Weights of a small GPT-style language model, trained from scratch on English Wikipedia.
Size: 14 layers, 2 heads of 64, vocabulary 2048, 6.11M parameters.
Architecture: RMSNorm before each block, rotary positions, no biases in attention or MLP, untied embeddings.
Training: a variant of SOAP for these matrices, 211M tokens.
Each number is 500 + 50 x the weight over the matrix's rms, rounded and kept within 0 to 999. Layers, rows and columns count from 0. Numbers have three digits each.

# layer 8 MLP up, 640x160, rms 0.145, rows 464-521, columns 80-159
459513538561453474547518468476538480441460483477446482482548504529534533490555462534526475448452489544465466483514542492539484501487492474539548424501568476428461426532479560397575568563618494560529420539548568504501622408406535552497440486
456545472495409533540553559477510391525481457560470402467502591541427457481457461462616501412585485551471593526463605503574577444530562596490466530429502461556474425410453407584478565512399460472444525600590475522619476565541385566534476576
441488423565487534432528514548473504460491508515569530505653520599503581594548472460522442494472416472438562418595491490550480534491500502550519550534466404474438416536551519476495503527593458447520407489536509472477461504493499463560482520
526512486467507485522501535460507530487545435563532504474571507468500425491410494458497541470578520449475492544480460546482429488524464547468519539444480510435490528474527585499481434576500480488523492516481409362492517476433461428408501482
509610608557442480435497462458540502545495485411457537616455489521441576481521480468567509510543503435455397473503496462471449495542510408400592426438479585498551612494621557570581431521471520502449558533492460503544449471476552506455419608
521423422447465574510460515496509454394498539450417525393553514543505499496533421462466471478494433432579525525484473467510446540546445577592586387428574424463489517466501384463505486566414538495556463533425468489511490550567523477480450442
499593527606517522440499462562558481433499517514517549533566535561439542450480539604517456517529515476530577536482429480509482572539451463443517496523474434559479445506556465488531447524448482469365587542502517543488506468449463549591551453
533480515474527474440544486531470558514491593480474504510452440544481486451450542413537487463321417445525382462478528442530558470465446588482519500634571562499473569509461535478522505432600519397388529517584473543520502533557496504522482512
476504502517535512480429470532500473634555542566568530516489497527433612477527467516569475561533522536443459501490535472472560501471554512461495480545376476465542561597543545445522391509486475485521479476626520575422550480494519469483508502
451499469499453607480536532546510567508450392525451567470498498563487455515525496466515577531513509523517488480524427421427591567582545402555502469553532460503474520525496539514517426480454561466514467478478493513483635459396527492570499509
558451426458496517482504482473532513518407461490491528501512565458548429460513565566525406461494465465461468517528473550496507447461562525531399482576421545568560461569510564514486537441606520427612480482607584541508484426484507523593402462
498543384574438630539515409645421462559522532564516502441534534549549421554505496595526520534421465506557536488477485526629518457507457572496487451557570353452421553442398555517445491556498537484539487496571437491435468634442513490404602592
497511562432564554493554639445470565401465509556539542475559448508513422552495515644499473360499428488603410426560539430460491506624520450571486435590489585527431525588463511403553539400497468416592567572519553454531523468500489511502505434
494402503543520530381481576562444330510459555469602521449586561444491453459435410540526474514433489455541534404571534536469481517459489491497537491548514442444519487434469618534492543481572566504506510548485543403527445557353494484506473574
488523493505444493516445520558554508482563517514622489518522424530503498395396537546506527531448484399522424454510583542385505600472502457467532517471469464457576439463517470507474509452456506557456508507527453517486507518518482473559548497
476496405538448481447456499518469425561530601488532426473437587499494544537442514579431454407624508466410473384452516502448405621427533487616542535575410572530539451439550416473473400602508587485550506454620524452492427451464479461566599489
449524510527535552438443558555379641494520531520462498493524592590503577526496474585516482529580542514429546432505458522401460537509541416602499432501527534457523524501539587379515553594475579561484541519550521570460445516495498511510530539
531536518484509631559525464527446478518523475451532488493439528433529530484482485483451439633575481552572458455495476445396540573402507394478653536515494535457470582530480514563481340534522582522451385434472502422490513426429449643543516440
464437505562552581509466388501479472500524450495517591466520573463551473436473400407474486480396589523449474555559503509447547653646563575466487547550550467413463497586469456568548568561559526500477508596497487424507461460444537501474511513
537415591612557498453481475481492563487557375541552594537537494589545511523452498493461421456459525521532585457530476446450430511506499480432519538553450541514477493530522523477490468496491567558512443521453568444539529529508517533510528545
592473507409408543431556482482531538445469562455457394561583483588466406520425537443554543494465574446500461517470463520444547432495526552436510534479497508446543526488534500485516436500501482550486488467373571588490419453499446412495550521
491499514586505561473522526468471467562487486557518451519491505469449488476482607538492477471544575530490436545443425531517505437442627450526573546532516514426554516461562490463499572441479570505552514512484463464479571511488517544568456524
489464606453561521484426456446540457503491528454459508532554521460385484511458402429508528497501483375538573365425518507511452552393495517351503525460518514523576530484552452420515559460541558513485513529481470519468470460598527471506511520
380476528520576579428484498531554459547543455421426528481452587454434435514421453460442547483454529553513449559501417417510541529518577490572567529568496476430556528503497476576482586610325502492515487436460399608537388441484394574561590497
444514475511519556504434490487508520428464398537529489457492512546537503479548444513507483462438504490562357512638511546593470537439484496497479545465412429602540478492538492421485443583496458544372551480496440585547498429490529461455543414
484429509472507542423512587553490469504463493613504445559476534499512491442504466424487518464469429550461481487506577514591615474526387550492421597526506460504450546457520446442507527520462583465439565468548449568445460424471522509527488580
392501450455434492527522509514520342456566539516509451491496494574490494500543341532549444475477538418519510481460518465469471518589621451558447513362493410590496411541409523557585592494603511436502577531453403448496507429445432481455483455
601450543510590585522513514458514510469482589478433561552492479480549564562525467532492531566472476385514521482372442424516532436504602585480506543509475456549608501366579569475425450481544525508535499534554582507463436442499501450372571504
532523509520420565480477500506476481600574610567520459548396497421537479435529530529547547525491498499461593496519537470458527511583483507502524585494491564437530490485530473519392515480431577446538588477558513431447488523480576479608433476
483508511505488548462491511383512522471498499584499531500496546553467461535493462436556456494601430461532537481501400521549420455531475477521424521522559583361553502347462525480493425458491434481504469449442492577515521473518550521429484542
553428534512488570481520540493452524561555512451489505464525505601583574546518499491522493494411536571569506490447502528521457517460456567541450451547403538492472427513548541445461482474493535475515500392555487489562524506468559464414544562
441476552461536462547419552487433522439528505562495444551442466509514575551442514533505464535536504509452511513461495548500534540498515520516483575510449483528534505487376507589511465493422530489457465469518431550481440509434475484551545523
537507541519526560498556568546423474543482498621534560548495505437381517495476548484436499496516549448510502527519403550534577562454557496567454509391472461486493555426467535530594513499486427417513553504504483526496491551540555405524509571
444411448495498458461442555497546501465546457513567458543590560468485561466646493512421503454638482497484485479492483456453476432462492481499463443509444473489512469587528543546433485442574561535534550474453516456526489494515467467413520470
486504565588473500518461371537471539593476574469419422383502517519512441512459424434544531468533467514497453483571443418502476528473450596498445536466367461431513498462525431495543495476560523510537511489625500555461469547564463463452403554
497451471531431413500481515465489590524532438530489537469481500413564504540503488558479493458498526491451510500458435511450480471379530526513468574477543516589545496443444469466489517617523491593500494540499527454495549566484541465450543482
537596484433536564405530550492568479537540599524532414490469513489462459436457515614507494485500440490511559451453529475513581474543486560579470476518440505545416456487515546474500487482499468485539443495517563613510486559513522406496532448
492466476484518536425432480518624489399537500493424489510589498499454461487515538611539406545475582426485509449534499407520486504499480570490506590492470520497461483619544508511445574535559407484529589538478442454551461546555461642490624463
551485510452551442408562554424520480552492466506392515587470516471493531479499506499505481511531504447498479458504441526556441475501508529552491526517538614470534492404524479482409650509494581485527528455550435469531590602552544504534602429
462520479550445491525461452526467478500547399448465525498464475458480504494521489573496512485571405472532501442489480463525468548498394487465409418533528508558495460482470581472515499572478544574468481427582427507473485429358535566495531528
489509524476475486483559479631537564484594563641537460486434543483405465434513461477439496510537538537468428477535517519518431552516442526521524520451454498460553473451489611466534442491496411587461457461468414594477424526486408324570486476
626482539443543537515559474542557499460561591369494466480518550459425424511503536455503608626452520408512472511531465551526517642550483452454484511544429453524542428443529529492489489477448408510574444324497583580430460504455500650592432515
446528483361460508493502537493431509474448419480467445487399390505486570464527563470578498480657591566521551481502507556558536542457504489454426532421475491469621571446482555538446516491499576448426502561574605446446423540498471511455561501
498509498588504505577565552459513486499523528547542467555448506566448475445484545518487408512505510546546505576422422429521591464526492548507439507440514449539443433596466423462527479476499563521510552531461526487585478460540539494515502578
533483503500543443466441561485558429538505558571475436490548458535520471470521500504464470501550550531449505506521487494498529506513538405561557447534460474526468439461561484480505408472515421498443515534488448415469533492454535558527490660
473514503467548502469510495533452604476530564506537479465527511462487471574445527541488518524387592508560521574549495492516445579408521409483559608540459455541542469513500445505488464483482459484476529498484622554511468491473525560507453581
496506524468520430443492490571484503491507546558582536530499536500473484549451529491486556467538504460478529544496483511498455538519509513502532530412529541426411517539581507479485482539558532486444557478565453473439514422466608546587520478
422431564503610537512398444453525521484466558504547543491527453534547534506516473490414514484527496508528555527492521512471563392485540505481493524434492601496481497537489475629503397470502512477528491440552537548477469537512506572451541406
486513488499540602504456494548533534435538535519504482461474537524487478482566474596438495443427426427487499464552465498536454495520462471407511509529474638515534580498502516504387509407397495500498398493478542522525485469515462552521476527
468494476498525490514513524462524484409581614598437541593466395481440499449531584486517486511495417533530530450474564454540443511527560445474518422547568586545492423510610537526531454459575502520542451551515495615443524489487493471382525448
564514490462525509538390511412435515511509518437539478475577502509484513509488476532486493480537485534537503474433525524436561474513498494552466526541472490502416531475537432486558454521601455546494478433399544583474462456495465534513519497
535449533385579518447451448602476487507492589470427504555515529537539491544454473524507457510433484500488569465556503555558508582503580497542512538391476560548449459412637485456494457472483463568496464463469445394565516559478507422490544562
453459563437545550495486525465583437563596538527580545505504533402561550456515498582502529472484542513523465471468504487440410411523551478601464494469533562443482428526529516356464563476573409427505542545540453520523497475557478501445494470
459527531557457547474449483527510511492515485589422526487447490532460516533555462545542538491620541533517431465533446516525573504541403449543506496538436457454454471539485630459492518551419608512539446382536499542473546420488473525521496580
464530387380439506496485501501459514498448525521533565576461534483479498468476508491538566496514462565411584557487492463438434470544490504535473433619471408487451514477467506484505454631457585595500420600508511601549552459466510483516580625
566462372435523474490567510603548456450566475603406547475553458495409496553483454525501573482536513507462562465510489503394501452423584518533529466537445545534463420527461485497453508428495548507490520493491569399543414526590485492577496470
539467470540585565498495513560495520520528428553440554472471412548529399515546481530485494512467532500525499456511519525563433587515563501584565446517401536496455525557442466481557498511492434535463487477478567517428422477492451537544469517
546428604578459528550566617438516544545549487522504476521532511476535571527418566582571499560452447518532462438510500472531475448571469495589515451475507489456495562511575478515567412494497567525495533490537422558432534497497476568620468559
# layer 8 MLP down (transposed), 640x160, rms 0.137, rows 464-521, columns 80-159
451537458550467533539381587495543523460465580446461487505534470499521527493530445491484430515447531441571496525517494535552483556480506479432524414533514475544557460503497540500529488469592481528517564476529404581466377539636613463568432530
537565498453471436478479484607514400412511462525439497439432445538560570524492365555473445549554499502543541460488523520407502502449499495449493426531465483514459476417435540405491535467508486605447527500531539431463422507495415448484504403
499496505487552436483534413441487487483438532504455418546506396462490480446434518438540398537527514500565433607517419594427516510546457567464440511465547478560542534418503489462431470479484510525489514480419557550445504532566447511558472525
509506443552534453458423547589566538561558585440521550480478515496590566532558490531489526401502475414473457510488554453516466473451618536575477479517472545484487460448510506489531450540527534525557489481467406547484455465489546489522589480
457468556401520539426599472535458558405508580444543448472612447436485471541515485493520475522452561570521470478542485519586572521473482537495496584576452493505455431544428487371402515466534573539536455476478568507559461465463554461550542478
484420549461514509526554470499456475514548515363486571430498540477553473556521558530534509565535377510468546483529397542528548501447428468559496457413557472494617575468514445428470539415474445387530429509432485444517522450500468534524521501
478558439457423513545466431571516412479584511533497489483593427512511492533528555504493541508531548605550413469559517536571515508522506529518482566389487497474530513552425490469513438467524438527544456642538571531402516484460475469448453539
542478501458556537536534498459460473550507581436584420594386515438512416562454552562480494445479611516469608464534529553449500483540533491561429531405400424577516474541571522538483556360521472560574448555526415521533562463492480534475610561
450554557439437527461484559518436498419428560556532539542460437399608440420428427473476521496536542446457465443527506534487509436478484541533377505469559577515479474519588495469507551490534497603544507465484563478483436477538523454454455519
624508641551546526485539547490555487484446528400480440565509468538436552511581530438478520545454584492473475453420422459385451401499433509475522563499477504524497534518443492458489482476419482433523489455516510499493533476456426494531423495
482544519459476483493538481510499453410475392522486544519623354454510471542562543343477520460501462542536553477502561553461553534593432507434457470478549507500563486451444451460449547502555514528541495516481462494446538493457412479556505504
534554491491538434526526459527459520463562453390483470519499574449435460538491487525454633396509534476487584525537550533506515584459538499359539441385391557527515428541403442520556538454519496517551537559482449446506513453379438615503439567
486478520549718546544508555479525508502498528541549453427494505437538460519530516572518477482461535481505472445571520524426415462571548552524490459478507527510532491456433472440511458544548394496621487478494429510532379480508451483492486448
531433578423502529431560459507492525430528497457616622429534434489511500481451495499452485573554470573527493448460544444409460607564482498530507484460589496595488440531520491556499519395457414517469504451451473535482571556531532385485531477
577560507445521469488412495536453491454494426515567493481541528522468517497568463574532489488487583533499468497522441403554576646455400477448472542488494498550542541542494476556460597484555484531518515448457496505469520526484451537388494533
537403471462438477487501557456490535558424527464576529477556575571562526537471537519507534501547460448601460600474512485498448537537531552573413425555546454486511616395509417473551407491475421531486544477526393430561440453562509555480457436
487485473515442477602565554453599399456412495454623467453515517561498520384488468447513548474611401401510491545402545533502525586443411576511540490472515458476508434430503459474491478521459377503425544513475492447516512507503469520458364486
515551629495571538614470494490483412597472455511528468503492556504443586475411411485445535467512483512566546447523546478481489502510512458574619458459477426430514622572477510396450538409450505376564428472555422493486526554559471510512593483
458461454583516535464536553477564434398514523527562572525553555545486460522529558462450552542462472470529425471523537457528493571491435490387618469543456447537510436486545442524563577504610440452517493557532477464466497531569485472591487459
428523516403493552541477463591505490422538509477520541527485541541545524456552532499510471497511511503659549560438493568542381504539552555477598515485461477522604413441482492447596593530552351521465613527485462377511556485540494511526470531
485519461553581512396545520349594465448542537504473540519488532355595595522524523553513517594540520490573468518608490506528491390550642527463483457411521491548520352432449411504465497529547495616471512564528529611546453471516437561565531468
493555588547563498409456639419536544453512562537512528461469568485538515470514532452479511547451534522420429541434578443560558485548533485501528473473547487515446582489506482509567465482431506498396474549509578538492478468607526567463513427
518436461576451526491542503525534538527504489432557410459565497492494472449532613581441485445485461480455500432551557515543492478496522491486493535493427392450582427546455543534419460443443596449505442482578532507564508559465465450523553580
588582472540544374537537553550595437446543470345464421486479530524481552488414545513552575481517481571505530529560523528443498504465502471482420594435521486511442469479582475555484524469540511490436463497492495450443509453503461601439603481
497492503431386507533521484501474467483519521389468513581520483469533448534474564483481537517563556568579445518557492546534405512530515457548550462577439485462467462524435500504466499526457477498496388457509479474517466442503579578471410484
372505489440437469547520541505473520540593483536482504564520538492510511428530435541477470512470506518487558480413542487463563538477402565550498528532539496542527513440507451510472480509530514419460465569424476504423488571507421427440471531
430603492492417493457480462526535450456515569485467490496475455465474508513441487498504472546570412484555615529405485530495528483489486487479515491456500536486502535445498475504563529430446583480501528523512473402495478543528468530487518426
569542451543514489526531549491552582517486425503433527507481547622516498505510541469518543570567499479490514619546573527502469459499490577452564500509553537455402507547520491500491489561537416383508478466505503597695535589595438498528433436
534542527506500416461473513573497474478456453552543489558435563495495546522492448471548522504556410467604456558519503417574494437522464579504477571438499468529524505536504469566491532476522486585420441422521512497464526477542477489598493496
503505526523427479458551426493555469528536504515529560440522473465510457555525479472478516485463481462444466525577422542466524511554406511437522443430565579548427522541429458566407462419487568476423482549588457499576540477445490538482620417
449492497555564617570542503494393489424473638451529547546493519521397530505506541487518594525479553507445492565504496514632508505499552490460505444487505515531484477441636441460484577445496475454550491459417517488451540535495586502485440570
499474461582455566520489549505562513500508554517473509479544582499494497536485436514542558506504514506508490560445491438424464578564537560422535483476505550503424499532536504542518485542424535493507454515551506467515488493538518488569461555
538490488423542496503399565455569393470565390500515498502525552543530573470543525525503494454447364492581494474531537517495479483549522448537501534514560587426590474520507486557478342510535528417456486437512469590423461424492504428506506452
504542503484497438616526515497573594518491476406504461523488432516509592532449508508574445506510481538573513460489479646545464414476506462522531411499486492560421555471504483441463518478407544470423599511411464498483392477495425564446519441
530484526512518504522494496468472508476517496526444474583417544520461511496443514605542475424510518470482458557535538499500575606490525491473483531483565451541518501500439521470504449490407514421573465356547589571422502439420493561446430524
514488492522528552474504585632525515477525431435376536464420487490434488518461481489448497431559527425459510574432500469497535515561462556464532454399536466596465451434523569530501519470434421471464437437572461533430465435500546480575485493
421477463527440437405503498416463516442584487539431439507453533490490479532520476492461454546507449519594477507543525507470677476503492529516510565545515479472540507480454526508561466579477503501409519408507566461574418453494540526548377471
387454514479508441550480495449624533446430464454524516456557441522578577529529528554454421488461566479446549477458506547533446539546527458458513466478560519543491504448521511508411546562476481477595509520542538501521552559451521567425466437
552476483510548507604509546491568527440597474598517516500463539596494536470556436489471515602475444500445573551424494488498446558514518445491504523458482548584577421536562563538499490577530524595683499431513498538474540508559526473501557480
521533520561563479524461571457452396506438544596578555502472514564460576491604423466495520549456543478453509562451604460453469488410564520542470483528470459588504557389551439494533523533438529493466453643450537456498621548476438369478551464
371579500569464401534499500568527470577530521537388509464547480535532495520578534451563484538524557391447506540483575484481504512472540492428568508519531444519392517567528519446449518470458481486468485455567463574459441535646428405541497449
576473434555501527530401441526509481543482568529530572575506536518506482496493478504492609460496490546449496528462486455446466474521508532528508504514524525466469511547504451500525435467477460500512551447476458506462502552526534547533455483
404624435505505516442528490574594527584527451564441551501378464502422539475477489575493426507484445476482389501490435463507542473453464496470481519552553478527397533506439489509480535389471439430465519503519543460512494428547623491551478415
546516523499473567467475458482439596538491513511587601462497475580429563520508531573489410479492375467412430464487512549476592601438487493532450511510520466497430565543519508547447544543555519514412480528557486458463469505525511550461486498
449523479404485540422467477429491462595482514546592454457470509457501501578481577503518421514525434546572597530469474505530465460479478542444489480517447620540365422519422443418397496516478503544511524535459522496463457545504450425516603450
557542525457553472393558455524476451521493489447519552508478615468548403500504437450558504453551596568517524494489479451473498509443426495546446488560488453493500543455549609489550553496528577471474462509436535498513533553390457553499498446
548498518466485497517511535443500478502434460483549596436493462442512475485509501505529531507548428477542549580472519376438520490522560486552435511403457418541489489462438453439648472574510503473470460548472543429497540495441404534499482460
593503477486471446415572452513406554534431596508533497468523527544454541505521517509602531392558508553382496497451459543493491444518452505487399579408530524603549564426442465445420478579468601463490440422417454504430386577427536466523510480
482457413484536464557471530559578478521481533517508587406397505513508487478430516501542504423487414487523505456532453483566483449484435475463568444531494555531460474529481591544478430444558525513512519531501503486471470522560532478503491463
528519567550535490543504560518513588527614521613486478515544523484456450554448531467533408534507476430455474451558462501534491518414486484508499510537543496485510553574524559531482500438503485527539420522456541583535509527467436499374481426
518501611425519457490564557537465464468450510563500444438467455519482569524512497588500447522497495499484557435558475522499554447493553527490461449545535540485491528469457506396530521537439466474499538494508524505489495498550446444446577463
482570484505497524506413526457486450499509570540487549512454447483488489542458478587514400484516471530516535504556471607446543494464558538560415446529488435518463494548424412515480475413473579418511435528433470581446489554499467443537533489
457379557552483561544475469615496590530519456479401511462580615552491478441507531506503533487467465481479420460524481495504518546549476526463546521504517511438550505541461554575395429496414498420531459523515365478469533572513640512480443471
437526422579395505591397499510429422582433439521461563535569536430515509434430454533520602525592477515418491441468549436442532521450471509523489500469556539552535460549594532562510383530404463463526514493542541501555488541566490466478477579
457460458468488532465501503505486546621498581473573571552536510562379516528479513422479601477503516551475584534502414470525545531523459436593479453562488552596450392554556443562546400630409490513398504438527425587587469476467488524472544522
438533497447520517550455484398461447568438476570517471534474485374537503482515578565439460548517451466486495489423498556537526403477460433505468480521470513515534440615587524575504428463370573475528401523570473449572432495478559533472515527
384510429447582513528539537513484504474535542540435588523409556575491508475557448525541521422498481547510474512481412457470501521567543433554549532436484539467477493484537491509533425554434515466543487457508503562458496503546559556490537590
481454477452461536475514564414516426472569475493479508502537502490518494477500505437483540572535501506561490532386434463494422613497558487578590498381514474584437576624551489490562546423477484498472463425487541527499616428464529493514528532
# layer 8 MLP gate, 640x160, rms 0.149, rows 465-521, columns 80-159
467494551611622556534511487571561568444475562517499490520373532540469497540404608466535479474468482462492489424595391523562596573517516450516471543585511501478543424542540551440497553516531471543435560475549540479474501509454572534549418428
457526499489494460560488510459524485514490501544450438490501559552541504565477554538571411456523536474450579470482456464481477537531505535552632453445618462527498438504558488526439407550549487497563539493480430485501556455525548553471500439
494450503521481560532495507593506483520534570489572469522487490380531463498551520457445457556437477533463454486513532511490527487547464496421500477500520509480524494512468464590523505492545417521432538510556478536508529519612505536569414566
521523512478555579519539525511496517531522506482505589513552507386491463543450539512561533501449557450503384523590506502508488544477500434476475454438448426522431520519539532469585579448382510444427480464503437463543494450451481555506497562
511579531519573467465428503434455525448467503566466493497447472501506507476573529499476480505475507573433550435494530527514453443521458566551587492472517505603437542565546478455443635522448534545524473534569546523485496576470424474480473550
561512587526495485445586491535472525523515499444508464502597551520563512484498553504547473531511491426438529371496525516465495461541537468550503523418508399481490546454604464469478498520546531444534466419464543450537455467553503567522498506
486454554574510478518443579434537467498445496430556499619525412573525524551509661479488503505479449450498418637553501577484507547474439437591515515635515470417444472467589477536473451390606444458519489517459494495593560498506462501548428532
485579539444561474491527511448506540476533520525471565524490531476422495398457460536499570444518499327589513544532374423546585493483439463496512503527502546520420569511518504416486473567511566495470466422486504559512541524527427496537543613
486460530502569461541543549431531462537520483427587447511387444450528537494562470563459568482545516544492415515452446552538494488384418490558505500495503514575567427508552526421484518536451548454424611528518483501458473482479502417444558516
487486560491490432426470460527508502456472554567449550512603580504437567399495491495503575506434507418523488446467557532572487545618477472477530512459506526469411449524456466500614394546516466467503518533524498471528530421390532521524517529
555498518433515511471453543564498554457515477544536312446438546444496391388385514473506477424408446514523551570473529497608569497533515473444623545488540491365499485514509612516500467476538473467538426497571573441567533416565502520536511513
536468452508649518513605606439491466538579500418488562462492525472595497480466552443505583447525557492522349387536451556532519505440511517416485529514497622567566428598564487488502573464448546428514475453461545543580503472558423615563451535
572524438503478554504512454555457467585595537545471494445403535530530536523547546497560501488519552423482562505456480537481542495440564518526545542530448453511479346492452533531499549466479505435485505514525607505481491453558538591531520521
524471548523497453498517605530514499469502543511374488591433504530530476496423561486444421536557438488395432498475566580452419477489484535499516429464397623465496457589522439423451454590610508547572574534472468525565501474439581440502490465
494504524489611479495503566417435437576472540445511566534544495498597572449362499518563551504480378635502534487543629506496449492491543494495408629499452521496635507458486425560461492490450497565561513511702537536546558626429566473572471495
471489530520488487525508487459505432455471375513484510496479460549517468497421432512484484394538498451519514504502587391526531534484491492440475465524455473578446422528422438521423534409411464522598466540567449485477525538468467470431487550
506400508518537453425648525566415485513483529449531525532409579468663538560458443624481546560535511481433569511498575507563498556470494537508407537474514474628605430550507503521513490468450490449531453488524510424517539454557624468581490446
575551450460434432464513498418501525539486526476425468531497479442499477455463448676504467468496464493509436463424455498505558413451390441495511478564519592417589562594613577436450544482552519353482516508429533577555486502519468425452455631
513467476456494517540512588536506467542492495558378479507495501383451465511435526436532571512543428486447453393449528553471532552451449501585520462571497505522488520485507472552496546561531534494486522422414519556504470528517491557553425517
368460496443589566499458530559483503427556451533490562566416500435443578469525480522512502550463489504546468567459492400510486534499487444461601491614472538617472459562502449457515516449453445442551511458606496408516546533558582525468541490
541531518427487526482455471509507529500505463517543529497437581422510568458470435447533485478462439604498501431508416475492528525431485467519527519419615528434530446494493440563536556483490463429497393449451485473532497504506495524482453450
523471511497393412468570452480463419460484427516498461507499519550535545598535476542457474528540432513496619514487487464571522508489461503544486533522589478512573481497473557517442574543535499500452605469427522501532420489594472429552561483
517464542532558503573524493478521480586516431459460520464554507472542394418501480491448564477477579465447439500476508509551513429529568473478421548613490438459557481486474432519555623538517395478581548451496440501593513391521483593457547382
428513578514474434570559426405526640603518551430496532518501536458510455484429563473576587461510498464558575556505515384492496457516551384418524498637546554469467566512527487492403488461497425456408425481449485488513566509479446532585443530
421511527492475543510565492480501454480430521541548465512498530503582524522492449458489519484535425527470526491497468439607649532532473536529499497535485489448523573525509504414509487420423490499484519507506506530497506429508496565544580446
572485514526513428465535546553389575550522587483535474553546595528481473538542504508449568494477468539536590484537565543525485449552453521496594485556540492573458545537499556417546484552503455525541455416582550406517659539569523401551503478
486387537537542446524556565658510496489519545483501440489469519417486558518471510436421469522507451433572459555464509492514567443482505519508550416489519466511519515488540509535458523483488474471540496493550507519502380497515573514439520532
622518563485533474529392480419456405476534521527490538531483511535497544502447512492589526485505560502368429516402510503605431457568492551519498535551525573549522458492489490464458510487463476510441586511470467543464456544562485482598485451
519480476452468552564515437549470457542470525495505415498484411465527448491368443588559421560474492473409439431486548578429570509547476482480487486467487417595500466487554436545448460503520523528526473533504440541436448501456480563545518588
501484524485574537637568623485497483564508478478437425504507476542534600520536477482509533486479449508541419541496502512566474567470437519594429423532438554528470528468518470515545572454467525327564583459519457492558451384519560491377412567
488515500443540503471490510384539410585506504465554458513504535595488541549507489533501433511524491505578542536561525502449498492450506427494435523480522500500485480608597492536467502564413507532451544498609502401523558469490439506454458504
522456469443425560567476541485510496457501489502560488681512506490544523539456548507587487554561439490574523426473455616551461434484410499571470483594498575467439483437498632427509509515504501430485471563524564498571434451534486491512420515
436469527546451508454502471447507505471604506519550564438427501524541542428525518505479534524472456487521483556603517562545370475534561413394550484499496542472540493518484467484435449479462492528441465560332489482507500437483464575557526395
440443499481504489440476422475508500502432546556564482431556528559508508582513493506532429529496599498468553415463485446461494570438438409538535494501458504455517515508544452524471485614459439519519515485522443498473440490486504453502446464
465432527623487476535554505545543531458489524479463501479559544511514556568508591526402519429691456506487457468557499584498460526526432437503485392520482495487509459501462444555497588477491476421484477503542489510566487518475499517499497522
586528431463504533520511405420491555429548428565485512490513493550531536584475550496481505470468579490505466554521413532528464517472482459505550437397476465497492472558497582469544551418504492519491532557562494525486505501529509466472535578
532545400525495526475497448545509474604531428414566403488550459555498549445467564451477495509493426467442507494469492560454488427489463618501500483469548544542475571503566438459537454544499471535499534469478473421557540490517553522539398481
473528486453525532518537455491544537491544552472599525469429469409556512439447522541528460551565472415500489486468554435541509473460389488505418402546537536521580552427521585501442579484457437450551559446503561508465568508522547636570579508
529477525511494528446515413533443534491557391447475487468435476436568470392548491546497469492549411475444403510538550530468446432517544566465403418469496489454406449487425451453445430513590508511439573492515440560512509456590510552480549534
533437558555513649519527423530499495515476422550541462537450515453482584577481493524477484424517500607487536468556353537468628485519539570541431422466457501557558467485489540592503529433557498479543526511411603453508581528435523501550607505
520486464548498595504541553507603517455483456437526494502524536477523503597572526548460593541481445486456533496533560530404516536525495413449509543494533568547605457561588521430472480382602455491544463422611536381441544505508509400518524432
473446524488553599457490499457523520396453526622463533521487519541452487430459553485532560532573524542449438561525488420453556520479468489475605459527561524509440448536483483592451516396557416603519545462550499541565500479431411466522543447
596462460451463564453483539445492604488467566577508488549520461477391476433501458385493376547427541512503432432535515540510492482570546578527424467534461568515548513471482539481530528411483461411562478511510451474509529618464638470459557492
454469423566510499583459430461521501573471578445526534573548425522527524477447497487471554455495443463516515535479503541536455436555529480417499458454569487498399459510424580482487515513552397545525428435502563521578523501520460441466557475
480505540504484429457454423538521464490488505557494486551544497537547448449504511497551426409465476470538480523508483500554485552562557546478531540548494563432528524499486509561549524467450483482502535521536567589525440606562519524588554421
499532471522584527486531419570467497517473547517517526540501543485440516437474468495495559499476489524544532433599538494543503564539488537447438407543590391510461398598532486474384428528527470535498471482610512514461491520567512482510527428
445426519419479581517469497463476477499528453513484541516532524522533430563536593413452478500584599486497474523452527472496515558430548456467543517452487492486490548540457503524487524490546479450559510437522511474532493531570532339480495466
511475512414577447450527452471562504590495465461523456481367562510499548507512554458502540515568469355594495470498610514366534474476447534477576490520434418535590481511481490463535494468505518525533484492497433498556575420623535492455596423
548535491457504518452505562486378508514477508439524476475487514531514490608485487506387513482542535504489483570471528462437453456451532475476512448570527504446551543543453504453446523388502583479504454475513536457529508531574433575500513503
464550486508432450541448515504478555556574470458556458483518483571469485501478567514463579522429528478429440479499445472509607575441421510558502579494510623529475537527506524525574416485468499474585466507550502562440434494583482472458563500
545485465571443499473484548490489445471482552461481471446529529444588495426541460467491413464461482576590522537552514480549505565518483500543508493506471416428571467444493433567576497560416290468524451502470531529546380501474447523436529448
423441498438535496542437550554526489498529497504554506507502486508523468507459558527515463385552405534546611462524475552469435445515499541558522532481457496499474454504480465583522508440465474488589551511519565531527458546565510571495503504
534400484430457449475441459484551466518561494614509541481503412533495524426440477417531491536540378451442513523496485417460528532515492509453611531564443459464507482554536577582454468541414550506429464492633450446600396499526468531499568452
542554553590497437481536495451594416520485535526575441408547508561463509497407475479448485530518503530496435457536538512500530554447541552557475545446477549415463480571587557527514520351453523383503508465575468489437462504417500525463497456
529487541537492498504485420481446527485420480462568427496451507520527490516504517501636470498416451547546490501522511504511479587555506602480515533491536424513464562560519551444520567592515449456502538453471459488513495509476475459421555523
486466482457465466537513501488441444529546525638544569523567497474581621499460475518530480503473513463432529546465495418483481487558491408562475461447450520465582529405515480518570439514483461516540515487527495457452492486545512473512532420
522398598522481505539466577446511489499432543512478532511507575465421541475507536470510439544483477470552468464566655535527484425567416487550420495416557555448529508476507561531472458516524583469577484481528576489493561414474449592514546507